Each number is 500 + 50 x the weight over its row's rms, rounded and kept within 0 to 999. Layers, rows and columns count from 0. Numbers have three digits each. The size before them is the row's rms in percent of the matrix's.

# gate: layer 2 MLP gate, 1728x640, rms 0.063, rows 860-914, columns 560-639
# up: layer 2 MLP up, 1728x640, rms 0.0636, rows 860-913, columns 560-639
# down: layer 2 MLP down (transposed), 1728x640, rms 0.0567, rows 860-913, columns 560-639
gate860 104:572410369509520472485567510629543539465438469506505532551476505521505456412506491477439590533425457526420507532417464563386463458534455607575490469484485466468461464447492518506492540446482496415482481416507589485517498489481445498478511538
up860 100:442572581505584514503522450563577554563543505469516515503447422589524436588523492489444434528465456459410559531561561458542587555492541472479446532516534454445465559417436515488511529547493436514560487519567511624555507540492476512471594578
down860 099:390497553482560426509452456496616504509524580611472566445508419581479496551475505463491462475485564499476489471507500472529480536430506361520414551464563479507560572548433485526563455514420473526498450527598514500600505543577517529467491535
gate861 106:492376594490557394423462594469499494483552532537479483541506519450532458535463531461450532475631498515501533522528504512454455518575459520503433523500573434474555481467489532414536460428428548535533489428475492552432493552364512497476434508
up861 114:539481500552424535457526415567418518562544547615581469511526502554456503512478524445473433453559392417490502453506612492488516486528482480473438517507498507559514423505550482575566456577542598413444457484600477518435532552436659512511511422
down861 104:569483514516476404379524597487441477436563592529609507440558462471537527492516488500455476492577398473557533526595487546433489486504580479516526550485473462523529494541543527517513501501492584445521546573544598529426481557508500485433509533
gate862 094:507548462508480573530486457573523508390528429530431541466478493423590513511429512570500477518543352490497517352514552513531372598490494551406561493551520429496548530486492572540482425507529597461504492401566410454436495429480456560545463533
up862 094:413489608657480602547481587477565565537597541517528492586565566430451499485458563445459562475545500548553502501547487505471477598507479420608545475492469496415580537521515489503484409583522530493502572428527512400523540496593442483520475522
down862 100:448528552559530510501442516511477512525580551478429498484430529472427493487499561464458536512588491489521517480466469545538527505588483474563619458401467509524461528479520545526539395484452449456486497563571600486562537453614534563524492559
gate863 104:371515449522455438470488460519490515412410498527580487590545538531508528529512523452477487476528507489380407528563537522439475604480436583472520530555578408449519470549480488501546491571393434445496412531504583528483545565484510513409513524
up863 104:492426526590506471494395454541445459510504491448496464499483571480505430463560472406461499495489615551430437563495488563466499491526485457450585526514557504444426490577509561485495514424491544558408411513468504473508482439520522575480529506
down863 108:439494543544467467489394531561412487510523416546484516562585591483439437500544507458510438471486537485455511448579491580404425538456516507585500470460621472538457467575544508476548527404505460604482508522463510533490486456520520453481477544
gate864 098:493496439443525515446530374490510437477453537538516449529467593561441456547554482483519569445449518477518455517586485499476471483501559563481445496567524523430559636404542528500428529502619523485427439452499567550520587499391456438458467504
up864 095:533501492461469474499545525464555571483483529446546368552511401622515455503512467446543443510506490453483437518489427518457490424494529523517509471556350532470536536558564563555495605543461579411521494502434484500529516546536483506443561459
down864 101:450435587420625534480506559520465470497428475471556472523486482427474525407534493498462500462586506491581534500574435489505510413513367479481520405510476462544501535571525509488518501535523394440585507536515529519486514522530436537500479452
gate865 101:554507458469443448502559564550499398566545575466452511495455553509502480493490503503419501510508536452507497444509526438486523545578548600478421531478529600561522591501459568571570538517496562514523511491471520549482497558558457474463461408
up865 102:448568471508579463412516528465520502555483524477481500523436460462531514625465487499505593528527480482428513472561530507537584433425558494478537486592500431474495534439501475495484451455449564457469433502538521560455590369417492520477423500
down865 100:445589518550505490498443498479425511563425482456456445511479505431539507613504422475522547429541493515482493498486580519514528503408560505495508490560423426531507541494405545530464431504564428500531493522545520569506535421577415517615449522
gate866 111:477556545483485418590557586517583436515545411461527497502554532442462509460473414520465474647534509425570530565506575535496482519441529536442546546558437476521531582617492458433462494579454453475500527476485519454403588466534463550492467528
up866 116:471412410492525492440467393462412550500478546583454573575509450552509486547565594510522499434420547571516418471490484446535587518555432504479438489412579561516500490386540486536575452427558462513512506509448548499519457495513565426453542501
down866 096:521396473609468480495499565493490519476439493512518491535531409441430478481464584395530505523553364559583511522506507481411552617533491495409436430500519585536534492430517561517471507476533434529489495453526513502506513469483479473528435419
gate867 096:585514485498498572495441501537474534495468490447513551521544467473419462567423411596457458487540485589492528517426561486413446466461488450441439514563537394547549558575459433589571450530474471446485490478477469525481538471403538520466525464
up867 089:462495484527416485576428571545562572536564461468493516461503567535514475368516556502401470608432501557458515552494554524482558434547369554556454495483550482424510397455530517518441443537522499506436432496494431501409486546488488456539554487
down867 097:468519517495420572562473443568558566504549499531451370509472498426529530512540499432445460530410473570488569566539665526502571508483537533578446506541507538497511410477487485459479408498466464546421532495645489544514459520506506495541597445
gate868 104:524548528494556488583457492461469509510417518482565532545490422565500528425526510535549399494527525520424451434408502585440415471572476498477496594405461615534539453588482537500506535513560455580438475450472485588439582518530516470487534510
up868 109:565557473493509547510575507454450472506463443474583462465484515578647472395449502580562479495468508463479465550390458635557434441498535529586408593430529552573532538436481554416542471445490459523500528473424487536459598493498557485507520517
down868 099:520528474392550512514502484612408441405553466594554547481518436558537461384441543399588455505613514478431516534480516621450432450531614471482487578519436555427505565514530499513423490523515481516489528477495469506451435492509534484533488536
gate869 090:445509559510578459477471539430401610455465566600415551548560455427609490472402546528429414465534434552526523486476523385423477576500540481553505482429460532543479434593569504564570494510411496484590470456456442425510461435594481567557520543
up869 087:496499501503448520509544459622541462688519510447577500494460606521489450540514606434476575501516480537529386483462536573558566469569409529448473460541448502393462458442537513513505489510516497525448501460473468479515573605413476458503542523
down869 090:595568613502530466448602486456489455647518524546472495568550505472518470575568457496543545543492451587552539422470488521467451498477414495440488545455519512465526505497432481516511622631391507497451484535548446508455427481521582455486426579
gate870 104:458529427418546463451594464454499448588509469447513437501399412625444528418508408615565510527459579495425513522450573456452461466519516431513531463434496527585489490472541475487521480517487391503563455558558471579593495578487508455516517462
up870 101:498473485422559427490518580520549498479491440392432550426547518545494485403445495539416498531494549616443467608425482527476422480452465462570554509480467561458373453506375472417463449544479453505460507563517523457490455532577546514511491482
down870 100:556539463436494448406564532484546492451455537509448478442456488516499591330460457593523476524469510518477487539488520460511437464540359377508572478470544588515403527487492532503481486543450446415480549548515556432545464497541526474481456528
gate871 098:506527595524611427566530492524478517430586485521546537471534548521445519525501573486429551409512531505502482448452417524429477456515492457470561574537528559482447485491549568390556475493431535541445514522534500490513484597458484527519502545
up871 094:523479459530500419481545469497429568526474566429393465458503416480479483482467493534534434649528471463452515496566596442565460541499542476516455487491461462562501601536501448517447541463552513448574560397494552484527465553494411510497523440
down871 101:480491464454498450476574399472530484466587525521413470527497437449502478586559435533474429506501516548549541489492471441491411514435598376514534464508515480508530594523604598440579541503533404449421410522501537514558441525450487506551547532
gate872 094:520568545470513553537598553491430491483527504579481502509455513548466412573467537523590531505520421492418540465471487532392556529482510470433581456646449510541537510572432413489441451502432519477552464506577468471523455479428463541525501510
up872 094:507465539460554463498543487501432448573502455555490426423584461497533447499557498524530494511427480555489500530523477559458630479547427529566516514473449500519511411483455421524479530472552521486484525490479409537544583483511509545442577578
down872 101:575371470489499465509565479493491526541494483464490431535481513496447397526546448515477586490411442543473431494486561573538462554539514503503542559543389520389608523411466567584496563417429537510575437513449431497502481602510552509389512416
gate873 098:562467537578518500471510508458467435505636495463480489520508495559551563496552472497441489445452506444481448495461458450472485548463507565574489600414494567564532508462402526479512469499524589474486620430484540541436503501436509431522540517
up873 100:447469540453439541491484441555480454421536496514433568561512532474512547510491428581437576500492558540444506543527478420534490472429538473541462497493477488573499559509478522518439474545443415498512518492502589474458553557487493529440548452
down873 104:587472524553488548513507553538491545524564482433409493479455523569560569573515570504590518451577483496475527512491433477548447564435512494596484584406409465506575465481531552447561524451541604538461559449472501548496478480473514461544525515
gate874 100:517491461442504494473520466454522498515556567440508443567519544562526496512465493535529488495533512522521529549556520433485460522490532452436485571528436409557497583511560569540506431438410567471464523526463589520435472558597493535453456455
up874 097:471511479549458438582508529443566495469478434434457626539531452436530485473493465514413507493530498558564485469441640529446527470487414583534484532476537501526517544492476450538542515524556465538458420508497479496507530539517516499434603458
down874 100:454542355567473490557514551477490478488440411434470528481597572454491506429530523465421538454506466553505452457561541498537551456505427553507483487453584509486559481618466366534543503494559417516542464500534517452424573561524484503455474434
gate875 090:521464507520460555485587498425521472419534448482461632515456494535482569572427542470502459460498475531591527477537528457586523452578565473467496482479541533523435495480514602436451426532415558518545505471472510472506562471482532486501416405
up875 093:475460493438457492474441386589462436424495474494475439490428417418481585466482492454521509529507602560522423595404464476537543514476506503452556615434540553434612516488521521549518574441524545492506583484556368465530411457444545548488556438
down875 096:480463517553459489398477448547461482368513449521515536477523466499566493506460489375538490548517533499463535369460443475520423493460417447435542537490524514475497514470501477463452525447488438499522546515587374499538473557461512604477529433
gate876 104:357488566438523541523558482530531483452539467546406571520532422524466422489519551551445484475474610510391428532445446546452520473499510489431497517462492491484483488601550578476482469603485527503470505587489403420416616491514531532490570385
up876 109:545462433478388541570518511507494456460479541428496498593413540575450562494514415446527478457531568442443482525535528501423449543439492572518510564469446457581472485550497373478421484507497518508522503458462568436531415558440477499579514583
down876 106:539525402507512525534459588501526497500413491492568437468511512478426521544564480435407526507559539512490530560610539434536451507460531577584447417478394558451513546413506473507506509464483419517466504438568562433500468498450525512427537510
gate877 098:417565441471495529584527479582498506517496565488529535514525470413500421604487598574447469548485516508460547556489455526528477491494490597441398504459603468485469506543472437429530600471548526606484448440527473526544423424464483457665431393
up877 099:514491514399440476526422516514448516556532510463558472448448492617558414450472515560432499559575518583517518506515450577537544588457482474450517528499513508412573455547438582584416512518543471547339518478566465464470575511443483429505484486
down877 102:541499475431475519454490509564462504505521439503542517489463465453516452436509459549635485464523517546533488495559381449495506520512496506501464506504528435488490502530392496550560532522539574476412585420396499537534505394512470501504467545
gate878 097:442439520599535455520466508588514510448419532548530496445527463561380393563502476464525492479562574525477474562529411407546452510552519473571435509509561515453463547578493500488495501471537546495597588477489521473514477474572533538459615524
up878 100:530446470555435493536426462531455555580506476551547476558461474547586463467397497528436448656500519469552493422474608506429473499533589470527478472456461529548522421514477486423472500446540517489520446609518552613452524496538470543525409452
down878 099:436466447559504535438514479582481550537435499505490481504419465542600483485461428506562382577483417475487513499497553494460474563501616441590497496470529479487473539554455452343541531452511536422466447517534524496541483541524509563485402437
gate879 095:520373432492554414492570458478454508466487542498499376445448519527505491478556538519511557432505488562445440620522498510472430527593476549493490461462484474508461461491492494469523523556541474479505480469480590560452429528431491618458397474
up879 092:565405377496611361479515398448502436476486562469525460490375549535488508479534551486560536502468553551523421560534518514546470541619477546489447510442561478489495502481525499422436562566553460497492498516376589522444479527521514507490438413
down879 096:647356432520604521447573474533462498523498476523561485465451540523500525508536548585499508496484505574402449536494500494634557628652543562577532544498624509498531514466506510500380540547500520540467525519434521564459413494485399558433468479
gate880 093:474510572452479472449547538550566507477540504544555580542501524441393511497537486509567464428467533513470532531440437493519572493541591584432511568428434498464507555439595506446514380519538463479579574497437415503526508526469526530561551486
up880 097:477574465452531534429492575487553522460471456475510624482546572496393593630518452595473406448511528464449490498443459427529536508513534524457563530477498571373477543410510495501583523604533389544547575613409429464498539560513488522551473455
down880 102:497485513440541540524468537534533492505479516535492487464535519430535485525497517513452493458567535497469525549484480347551532625484544525372492560494560593461430459381522455484535419475469450460576548508390478605497573541528635505576511513
gate881 103:431590546517573553397519446429568443466420448379408465576390465508490481566453431455512551468431502524436494563501539518427434430534505540503604636431466487490524487435525446596540472524428496547457507505356423543616572581442551566522469442
up881 111:483506592473497548483438563560495545540592591489543541500505464427488472461487472564488590422509470507460500418500540500486527514470540461527390394409551494487473492503527543483547387379508392545478436390543524477416510501405477482479548508
down881 105:510579554407529500553416442546534506517519552478567484524489428444474510479540451558433562500485541474473556462458493513490528479415441519518575457533520435510483539536501536613445531388532495491487522426547485437491559496536499517465504567
gate882 095:495579514524463457556505497507498507467615488501502546545489550472436569539446520532452414544551399463520548624496538509546519552580482449569492459519484470537568484461514528491524473479525425517484422467454508513562539495404528493391616480
up882 090:507466494504520431529439443507404511457598475551481567505475516543551476442522542570448656553531431549478537653562461544489534547618488456580541517498487489532557461514566569506464437452554505383471514455519481541481575574495542444498484550
down882 100:385393446470494536397512506496518457486483526443496435554468493585440446595489500546515513498447460502485435485555500441448487659532474511418410623542493491461592494540576422511536599586532481476517469549574448517467444526580499587493466439
gate883 100:522457471547483499477442405445446525536378550408440427460343504548533577420443431509474497535448428505542450553582521518531479465479509465474497471465411423460552485464452519550474506430556524507477435539461429449514478467572471473451520417
up883 098:511669502342541432440550479570513476460565529607614580563624582437523525404571529500476563505520484499500509500435584448459478480491545433440535578496555416615535402502623412425464481542509489454555469509527481537545535529499492471487427532
down883 100:456557469526511436466465516536463576497479391534476472554504429536502484450561505546477510512562598454510350533513527584571454508577506524419439575451480504537503465493519425483512389489505557427488492570348506543443496465450510540483451481
gate884 103:492477635414496532523497478551534507567526456487541512509560456573531521414542540515449477513494527547401479611568465405499475440458513455500520513466472518524556469443518389581479471506520407461484502493547469456505474474512568445440529467
up884 104:437483550495564497531517452532431502521410488561525492466479519474531469567435561543463514498552494498445456448502601489454500528526471524505482517537554459497435458442530539454494484488483489477557501555470487502536522507379586540477475514
down884 100:449500474438582551506572424515499416486472468543586475475439398555479492496468540500507420493524556469499531546506518460557517475414490498481414517467512586400440511469470467499657447525452529495423545505504398453491449480509418503561561487
gate885 106:418541531456448476546534486532541591506547551537473459478471480479526477473510517555483503476492588443466470439573432461554521415526549502501569531417520600476461469506453464498500568592513473428441501567514442494586517467597477494422550476
up885 110:481531493439468528565537508523472485469629487525511473547460438530492466433496475564419443493438537463390481530495441451503396547507495531446490572496516561492458504558494568538463593455480442415468526549616461500479489525510443469450541441
down885 104:509557476466544468473576502437592487460504465546510517503530500474512459545524571576531507498469452522440459434478522479477513533486401517490398479483570487468549420550532484557590511615518462584511544497429444422477459510512609435524497503
gate886 099:470643523561495531477501419443515587514458544512509575450501438447544538407493496522555581537536513405528463462582547520581423569543515523470505463471453543489547566480471455494460522486461528528515559448564463593532505396543488571485461523
up886 098:533421448399445483434490525584482545546556497540504537605531548530462473557527487502455437437523454518441457554437488531369526581569440533500433557544515404511491489538496563502545525540528446507428552584348458446453546580532496475499517471
down886 103:443535463510548580588523567497499501545543489399447503528540499526556462433514477448566431552530469516475447458538405437497457556495480550534419478445482559559504411471481545545477531562526533559548472466383528567468483530535551483523528548
gate887 093:472502569553596539552474463592574505496536474448561508462474567438514462531503435556442559591521520440491495574485605420488506463501392534502522446482511523470542531534493476504524518542402539530503529552482509541484500369506538536507497497
up887 093:516477577542575540510506512499473461502535398601498468536470532434495430489518545516465616549506475514440500510495503442522437492516567538555529548494476450471600481473522422470495426419473499412451585455537496562505530443508532509449452547
down887 100:556459464508529520491515459417539461572509469463434470420498639458436456595484518444503535418575437473583499525579446462387503489558557570524522473444549532551450447568532456473497506555476560500535549580529497462523390419464528494456338470
gate888 101:530514400535448455562588542568537506519528442473418452533491516481496415347483542493569454501510513489506524462547457481446490556463540551510478512579498610484504583512444484471524481462537442479584506509526441453506498546529594534516533456
up888 102:541512521419506545491544551485507539458499433509510452543533512448566425512638566499537478430428567522457635578487575518516476494519436515476511461501518453426375483433515487547511473512447450647527529532430468541579544532481525515477521545
down888 104:521525479495442501561549561521542443455517492520460460492612536521501476472517544449467495466440538480476564496472496471507405589416395497477492519505493464526440505481580572522590492502407428572494542554527475496536454537580582535502488446
gate889 092:495460449415520503488552520495498462441439498502469518516490507435545473511450536613456483444478475505479416448461434454552472447579584528512376561463462405497541523467456604543441467535497453568502478532467515479489471494552469514438512527
up889 094:486569500428498610511466495602473464615506495410465557535419404549529504466585420513470484468397509456477495483504393455591462360498540543453483521483591379510424573512482506611559499587443572547464438484462416556524505487570502468488434463
down889 101:529425454517414516534539510445493483473484507500464430474594492489484521562568539561487393476484507478495510557505492454478456535419537499540450484551512483534562442513498555485454429447612471449474581507571572588538505542539526537498451620
gate890 102:464498474509508566497415464529566532543474518492479524477504477382533507480539461549533441487459496548523544439505544425468506609483476411534501475534442484508478507571481523417517476548567552465459502546381445561456469562525529465500467455
up890 101:547474462507529498507532578505503489496496545489474433568517445545519452500548620435483514419490544532510481564428489495517427501485506552482504548479483528441458489496600475533473475468452473551559485453604522421557573412508589506515515492
down890 098:547531502417454457574590568429531519470468523481476472465543528490507464441547586503503400471452505476558508539520548502548499474534462566427476562423537648540472570464487607504513463391553553509499514532519482451522511454422602536480561541
gate891 099:518522482515570534485461493479512493421516444395563493604534503575420494433545492412466526433546477501457506500444457490440506451535539571484487547434497563620469489562554516488475503537615561459467496520551507461545519426532547489553515543
up891 096:521517477479562406535521494443455534400502431500437469551648538453564435527497512471463406532482498518600583574528491441449473439429499626521481489492506469457506601496517432542538501546432466616492510537515562466507505486492595468520476466
down891 101:532585448550500539512464575488591474570554571545493448422473445498416591457496474519528555500470545499416512503484517515536469559543418488471523422492568530504502709440537525475581478506512538372503440560478517509428471535538421587493451551
gate892 099:426579486494546467517455477504519511536523494529459440462542432478511556523529484413499490580562580534514489488557498545605349480529525476383538553601573507443534512502554515492471521561467491481565510496518484585505472525527560510561584549
up892 098:505507559463532521509518511532497527429536508486488511492543430644548488459582578470507545535509467595481481399513427549530471374487458544475543442443609483485510427428575444511503453556500508453545506500465485575476570517532602439532493532
down892 100:438538529538434468427505480449487556473542446478425425477448542489562580518505439524554576509466481392591587489536558499435492529508550524419497537564542537516444545542588444528443542468445499429511489442558421555608428401481533557471600563
gate893 108:518371567413561468443517500581477457590600424480461562513426519582554434544568501471469438468481532547535484511525507461545485550455496543421543499423374477468547446414553508488629461436456402474512567472505491534541497459565414537460530461
up893 109:501421455500459502531434563478483519497386465559454539508532603576530508418502531451431441498453450494539433577474475511545501465363575470500421583461536545506538495515392498525481452600481495497561488475435460519460552492467582562479477483
down893 106:463428487469571555541419515542523476526507525555403492600460466462465450507510459529489462596462551521462481500486547542582544456479461485442494533515432515409515482500550536559559482520477489463579581479480461576556542557532576531458532473
gate894 102:613502560536532512624499460532490529517648489490543533435494491544480486519434448467488488432431507572463555427564427572456508460536473526557455471487475582570421540426523509491600528444433587569555526468459496505463503443444551553535498549
up894 106:594557518506455518560436490525423547501591478479591577463478474518477421524470441443507548421494568631509557441592434539427578462474498524529428427436497547495477576481567531442592565469506507561557516535489476505471512393471499507551502562
down894 104:530512470549527443466465534491494422436504463483474484462439442470432452612492589538490564537535440497566475573548611431519526499318520445473510427479503465548495514462516440505524524470491432416492458582556516475535488557501556485502486586
gate895 097:526538443541539529495565446471547468508450493458528555438554437510480526460550513561551507437504520533591498444483450554458448510490480523452478468574305501469475521618579520486514441572481512485545590517472479488446504523513536522456468488
up895 105:524489495394537467498518496469592522532476481510512466582610516576480542473424479534538365437478545371506422587470442512464482571459551517523468539573488587545453486557513459545472489425613444433464481508562531529488538424492447525462511541
down895 096:491463410426560480598440498582529511448579502560487440479560531501456434545447437458487436514449548514505626489611556517550518472549437423486568469491505474504501580418528545462564495403475466579482513599514481484529442526522482468453520569
gate896 146:498519534563442515524493447557478580411494501434495468467444554469458542533547513518579459490514435517486359549499538445498459456587458514496451511440481557536377517559454480524537485518431432481468445499432509471582564493526545525512520499
up896 111:522528462516509517450421555405494446477444510558586524511510451538542517426482518500462482542473525479553595438502474563513526519423506514463524542555500531423639534468516622495435546579529594496524642459549455498424465547491432546472521461
down896 150:535472572583480525546542505578515601450492465431459510509460560443481519556558489537562536501550439499423360583540493415495433552574505468551497513397512541536368503531499441551570501436422469475482432543507508486535509490494580464490509548
gate897 095:531469397542528531597459529548459508489501498411534443498476509531394505520519475471563499474505580583487535477595459584497517443484439427568445519493536446518552516434465407516511556554475579594403496453529479514565450520491507433464471460
up897 097:503487553560568537490612468442546451584493511505419555519445411468517467535486520550393438526524511472450467485465499498471460541564509597473562407457553507568484499491597511392464440576416532470519472440504579482537590508418565472501462512
down897 102:433526491555524486508550401431549472535484542459512471477467457530533454499574535578385542461508560519519490496511589518492561556473493488465494422517428526491515454591600504514458490526523427483511510513455459543476581518426557495540492671
gate898 092:463488545552473524469444395505603549516558505436534537404518484505488529487506387458466439579537492455450563440490444502495459449493496457466490425512486513488419482540444485501467590480439508556477492528532544495368506508477534502511483433
up898 095:569538435547515542512508434466596470472521439450494533510539496502430549518618444503582452536549474449491604554433489530434475531465467457393439454547445460364555520531520488583412463496457392507438377539481545491533475542557509455525521466
down898 095:485533478540521517445533427488464501576541560452511478457496517506457546579609468459450526502516479510475358506526454565529566443528487476519391564403469409419461501495563440550528515445572464644460442499540451449603431409488504528435482411
gate899 098:595499477501514426551490474491470469545490547531464459361533527488509498515519503463530489474578522491539426501565519465528491517515470697516512464432449531513469456431494536493473553477500524576428424533520471573515488438429503629489479448
up899 097:497526474427502501529444476518456510516546525464388474431474518570440533498598460534452490543448485525442455524438570475457522554458399571489608470480473562557558451552440559499530601525550545596393476515516575503496546565504459556524481416
down899 096:453462451434502521537502532532500541505536482412438516410429481596559591524546515519552529441439461488478529444445489550517496490518484493492489483499442550522547536530481526416501610461452486491518463415543538549507470497501423474512476512
gate900 103:473518369399478532510607536570469477492506476507553501505493550505531388432526475493394535493530591528432447464523544485515525612506511503391535476460574563549422571608481485526425505530533533516570451483491487399518465544477568571447480560
up900 103:503625439490429470596517484480407541419537530491430512493490435515550509414456505507487519488554522482429399488497507412521404551505416477423538480510615439483454494529587410399456557453481479544504457570362456500446506465508574442511515423
down900 104:463476532448438547594480476405494479520449530499486466493449475479465558580466475601506510531419604577434552408481470505545461464529442495478545423433498493551415541454461536520374480480386479568416513549461527499523444530463532527538500559
gate901 102:509529556478514597545495446505532420499468543477408470517496576500400539546514474426529455448489364481477514507448594506485493542523525491494533501483482529469545475453451554551604468513527526577485532583512623460495472558451484588378422522
up901 100:494521486432537485437449499520593449490494523512432510457489453466454521539501455462510493510439421431515469420446483412448486540514448541449538457428569417441611462476415435519531365533457490590410590515507555555533475498456472533431420562
down901 095:553519454478509508366471513483519484476584506488407472509479467519518534588446481455525461503437543466481492468470427434470500530557504490535529487477524406420504451498485525470455448456404559529433541523520529479542458502474433590432558557
gate902 102:458493509451515476447529509381533545435533601428458461569474474541447563455487466531556469466503452475481501481655531506587492553489492546540513436500435435502465607466591540503519492454562555450495590453541504458545471536442368469463493492
up902 097:478540436517541525558427455547442387517483446538577435489477468520446503469500410532530527475515563490497528477480536543521550454525513416487486506540496521498480398529460478504564456530402599450549499591495580453461471435462543529531498465
down902 099:525570407519562562499417515497467530553372479481530427483581481414508416494517550533527417473487527484517510473523427466493505520486483543567526468506466510506534400516481505449493461513526480416602522468553527527526427378436533519515550437
gate903 098:479469547545497528503500502581593497463501546513485442487521459504506484540555510507473454482449551564594562477417427522518539487515551441487482495520469505530522542564487467487547409521511453534561505606498678520490471498565520481475512494
up903 100:450532400498530540490475437561560522465503479550546504547479525427477520474548584454465385509420445488436566548443418514497478504536545502506566505474440448442519575493542516449558417507498469430551592456502505417516547493575531449452589444
down903 098:461453476480520426438462435494605494466462634519564410570472487464559574472494555537516484491533491509601513585445409552514483562504543532504592495497414486487515526508573460509532409481536472400517504576510605376513524503474573492464525493
gate904 113:464517549546556476431481468510498570512525438539588468521524611538530519540529481422456535554548492567468479451448451439554576463519517533504548483552500529498516534515444549480469534461465432527523586423478543421461524526527443463586457394
up904 102:519542461512518523551540494446518502559407515539459535509447537520475649450582532506491413551472471486525514535526585477458456551493472540568443442490601445552526501505446438546466459519479495461405604467524426526522535477433528621475490492
down904 096:485531539421495562459468463464533492563444505604465473522558543464447496542492591448466482539568525452498525554442499470554500472461480420504444414481471481559566543592428489429455538512506516470507463424493405441515511423468455550496476613
gate905 107:518479478432464556524578473548526540521471461491567475524505435425434510492531417549554522532469523496549442414515418525427474468415533508481537497556471534484470525572494534626438517490462491470456467440499499539565473461532489482427447426
up905 109:545525486506528414452514528483507466492534487440475521542521514523459493514490622578478496506497508466453523502505571452611486466541475487534508468534562546582542458534452536469523552541572482458431529523556459510526610551515481526561506486
down905 105:449493470521537488494473454543505446447538615587431501589454461442547466540457601510500506508502525471543510556418441550456446494544576535478563511450521464530436473376475542497402627548541465541513534597554586428482518515547524550495463492
gate906 096:466442495424446487550510462506441387529500485502464503456476511460456545401468514503440541429547483555504526582400522448534527492496492598425461547517558538520502550436606499497514469455486436468399500498494529559424516469460486518443415521
up906 097:484503445499489620518491528507519557389478418498503522502396524472478496475440509448432555444421505488545605449501458453466502511491492516556477596459536554547528488461516552572550442508430368556488517432419505490527529497464473439428450648
down906 099:558529468548442542510505457551555463538480413433390534552435417490508500496565580483389489487402482436572565416418441466550557592474561535454572563535522515503520563532558581539460581435538529504530494565467495521407536564610394440437509596
gate907 107:562511517510443551507476451497456537562496544551510451566474424448465498566481474471556439544510568415526527448572535481501559458462431410548500414466527407485548490542533411478489524549516502580491509542594477492484601506542462527482523492
up907 111:504462516494548459461544606571537480454487425447517508407517542523484483454486512540437496403485460557508482589430524491482478528519475547458522559489550607533410513410484574523493513491470588466546494502382577463520421475476476436541489452
down907 097:527481553486573459500492502528501391488506441493479507471574521468407494401472550469505395426495559547505555525515536481472442501500553565509484492501621452467419497573503538463567523517522490444563480557444534435497405567397523516544536452
gate908 102:495528534589435421537515486504628496518580442459475432500412400485467471364479491489592451433511481420483532481513538527453522500565391547442598562509417465518524417476544496446460568436483569544491588550541494478586486507539532504523545492
up908 097:466593562540612477464509463414463521504403482513457566497503492531492580487622393620539578425578555433587483554456460561474444562498582485455435446466490521526484544602419521497516523496545454466463478573523492482523515597466429506467423516
down908 098:575444592501487542544526504497515491522373492451483537538537458580384485484518462571556488418558539465558501457405551478437493513517518483591505476464489418473481446484480582481451554502505600510365500563562437474390540473471526470398476513
gate909 097:578478526508641469585486516500454466611505530515439518591532530490431504576561463601487436445557599533641496602468522438477530527516475517525435538548485536524419550518533420488489417436447499504584516509423541488487562514553487537618472339
up909 102:504481488518519509484475500437529508556535495484476508545490437542443560548589520540520484498531524526561560523577525405508421539428445500558463508434371502439558421550451479558422629484467420526584502514520401442456497551592435472536463479
down909 103:498572465478467517403535501503470517487472408436540499463561391565442469558601571477554525493463491567559520451487492505528535358520541576555479547452520451485598505492432524510476615489450469526533545564550411390482487452593551421499553457
gate910 096:475473536515521531434467465536510476585519585550489526492541461550436425606432391521544434417530422561492467579469502481591446473480431563508385432465479485480505407462433555485485513492559494467382434470388599481450441459443540456641510473
up910 100:494487505543457548509499561561503459546524553474481425570506467468563563507581540517524500474507522640457565563502516515411516498564513487513569555490579419470482548523595435481533473573519524502651537553575440486473435569483511486423505505
down910 092:478583606518492455534518479561438555521515488485495512513475539427562498497553542502525574560538509593495559513483496574383447521445516520496527539552474441467452536458529495534539538480527457573529498435585459478519439593501459457468543516
gate911 098:458513486468484495487496467497483581506443454539553524497498565486520444537423505513491545503529459492513484525445547491413501578459509571502484504518547481522563502560515564545535477512579484531471512446485481503485507537471575519422450522
up911 098:523563467479492644503482484519519453484496528471504551477559460497465593434460462546485465543521605520438439524498478542607541475634541481445532468500499529441434518424490458494464514505445512505462516531412465497463455385492403526491597528
down911 102:521458447475547503517467538523458493581463524532496605465538509476557557522493546571444387491529450594518432564576399496483448452539522524447507524535447545490459571491432450528547452511476521444473483403429486477464477390440563491573518572
gate912 101:547516446390527510536543420472458521543424493591527456441567554531474507530467543556442494515459533571485479414489501471481526500544469534480478434516496519449528590542441520424437445520585442546474553512493505450474532509507580578446450501
up912 100:619457439491548600473528493449507463548473537559502543478542511485448510574527479545493563466552524534464476501520491567468543442571498387525428438485550520434552617447517507493444422475559514525500488554483540500486520459511523522590500550
down912 097:567564565559479466522527456552517488503488545599567440542526470519427508577569491453524513473503472610504520511514493512461532452534385479459595526474495566441544564473504483404501427517471532508550565553525629526513468462536597557573505507
gate913 108:533454451532435608515512493503527474545426407468432455380496542586483516503534485465497470558530500566489515484416496421496455445607517560500530440466536439524520479526526580512557555470515485394461476537585550482592505464521643495481539458
up913 105:567434519552476514460452505549523571455508450426491494487525480470451533492458415501448366593489582576446388451540510507506614504550500540488472446452445531496524552532511529496596576490559493465481566536592516432521470505600415437417580512
down913 108:519500499472479569530393521433375467445481450515389442509424478538503485572535550472449529493499509477482508495541516387473498537549458562457425465553415494462434523516488569519464544405539443533479441443498540453479564509427468480487425563
gate914 096:504492515587533504479473497527569461459552513441469559530610527452510549535543428466511541531504467508508537522378440542476458511539439563457562504533509574447435504441569463520575395442512484538524517485528407554502598462515518566526505441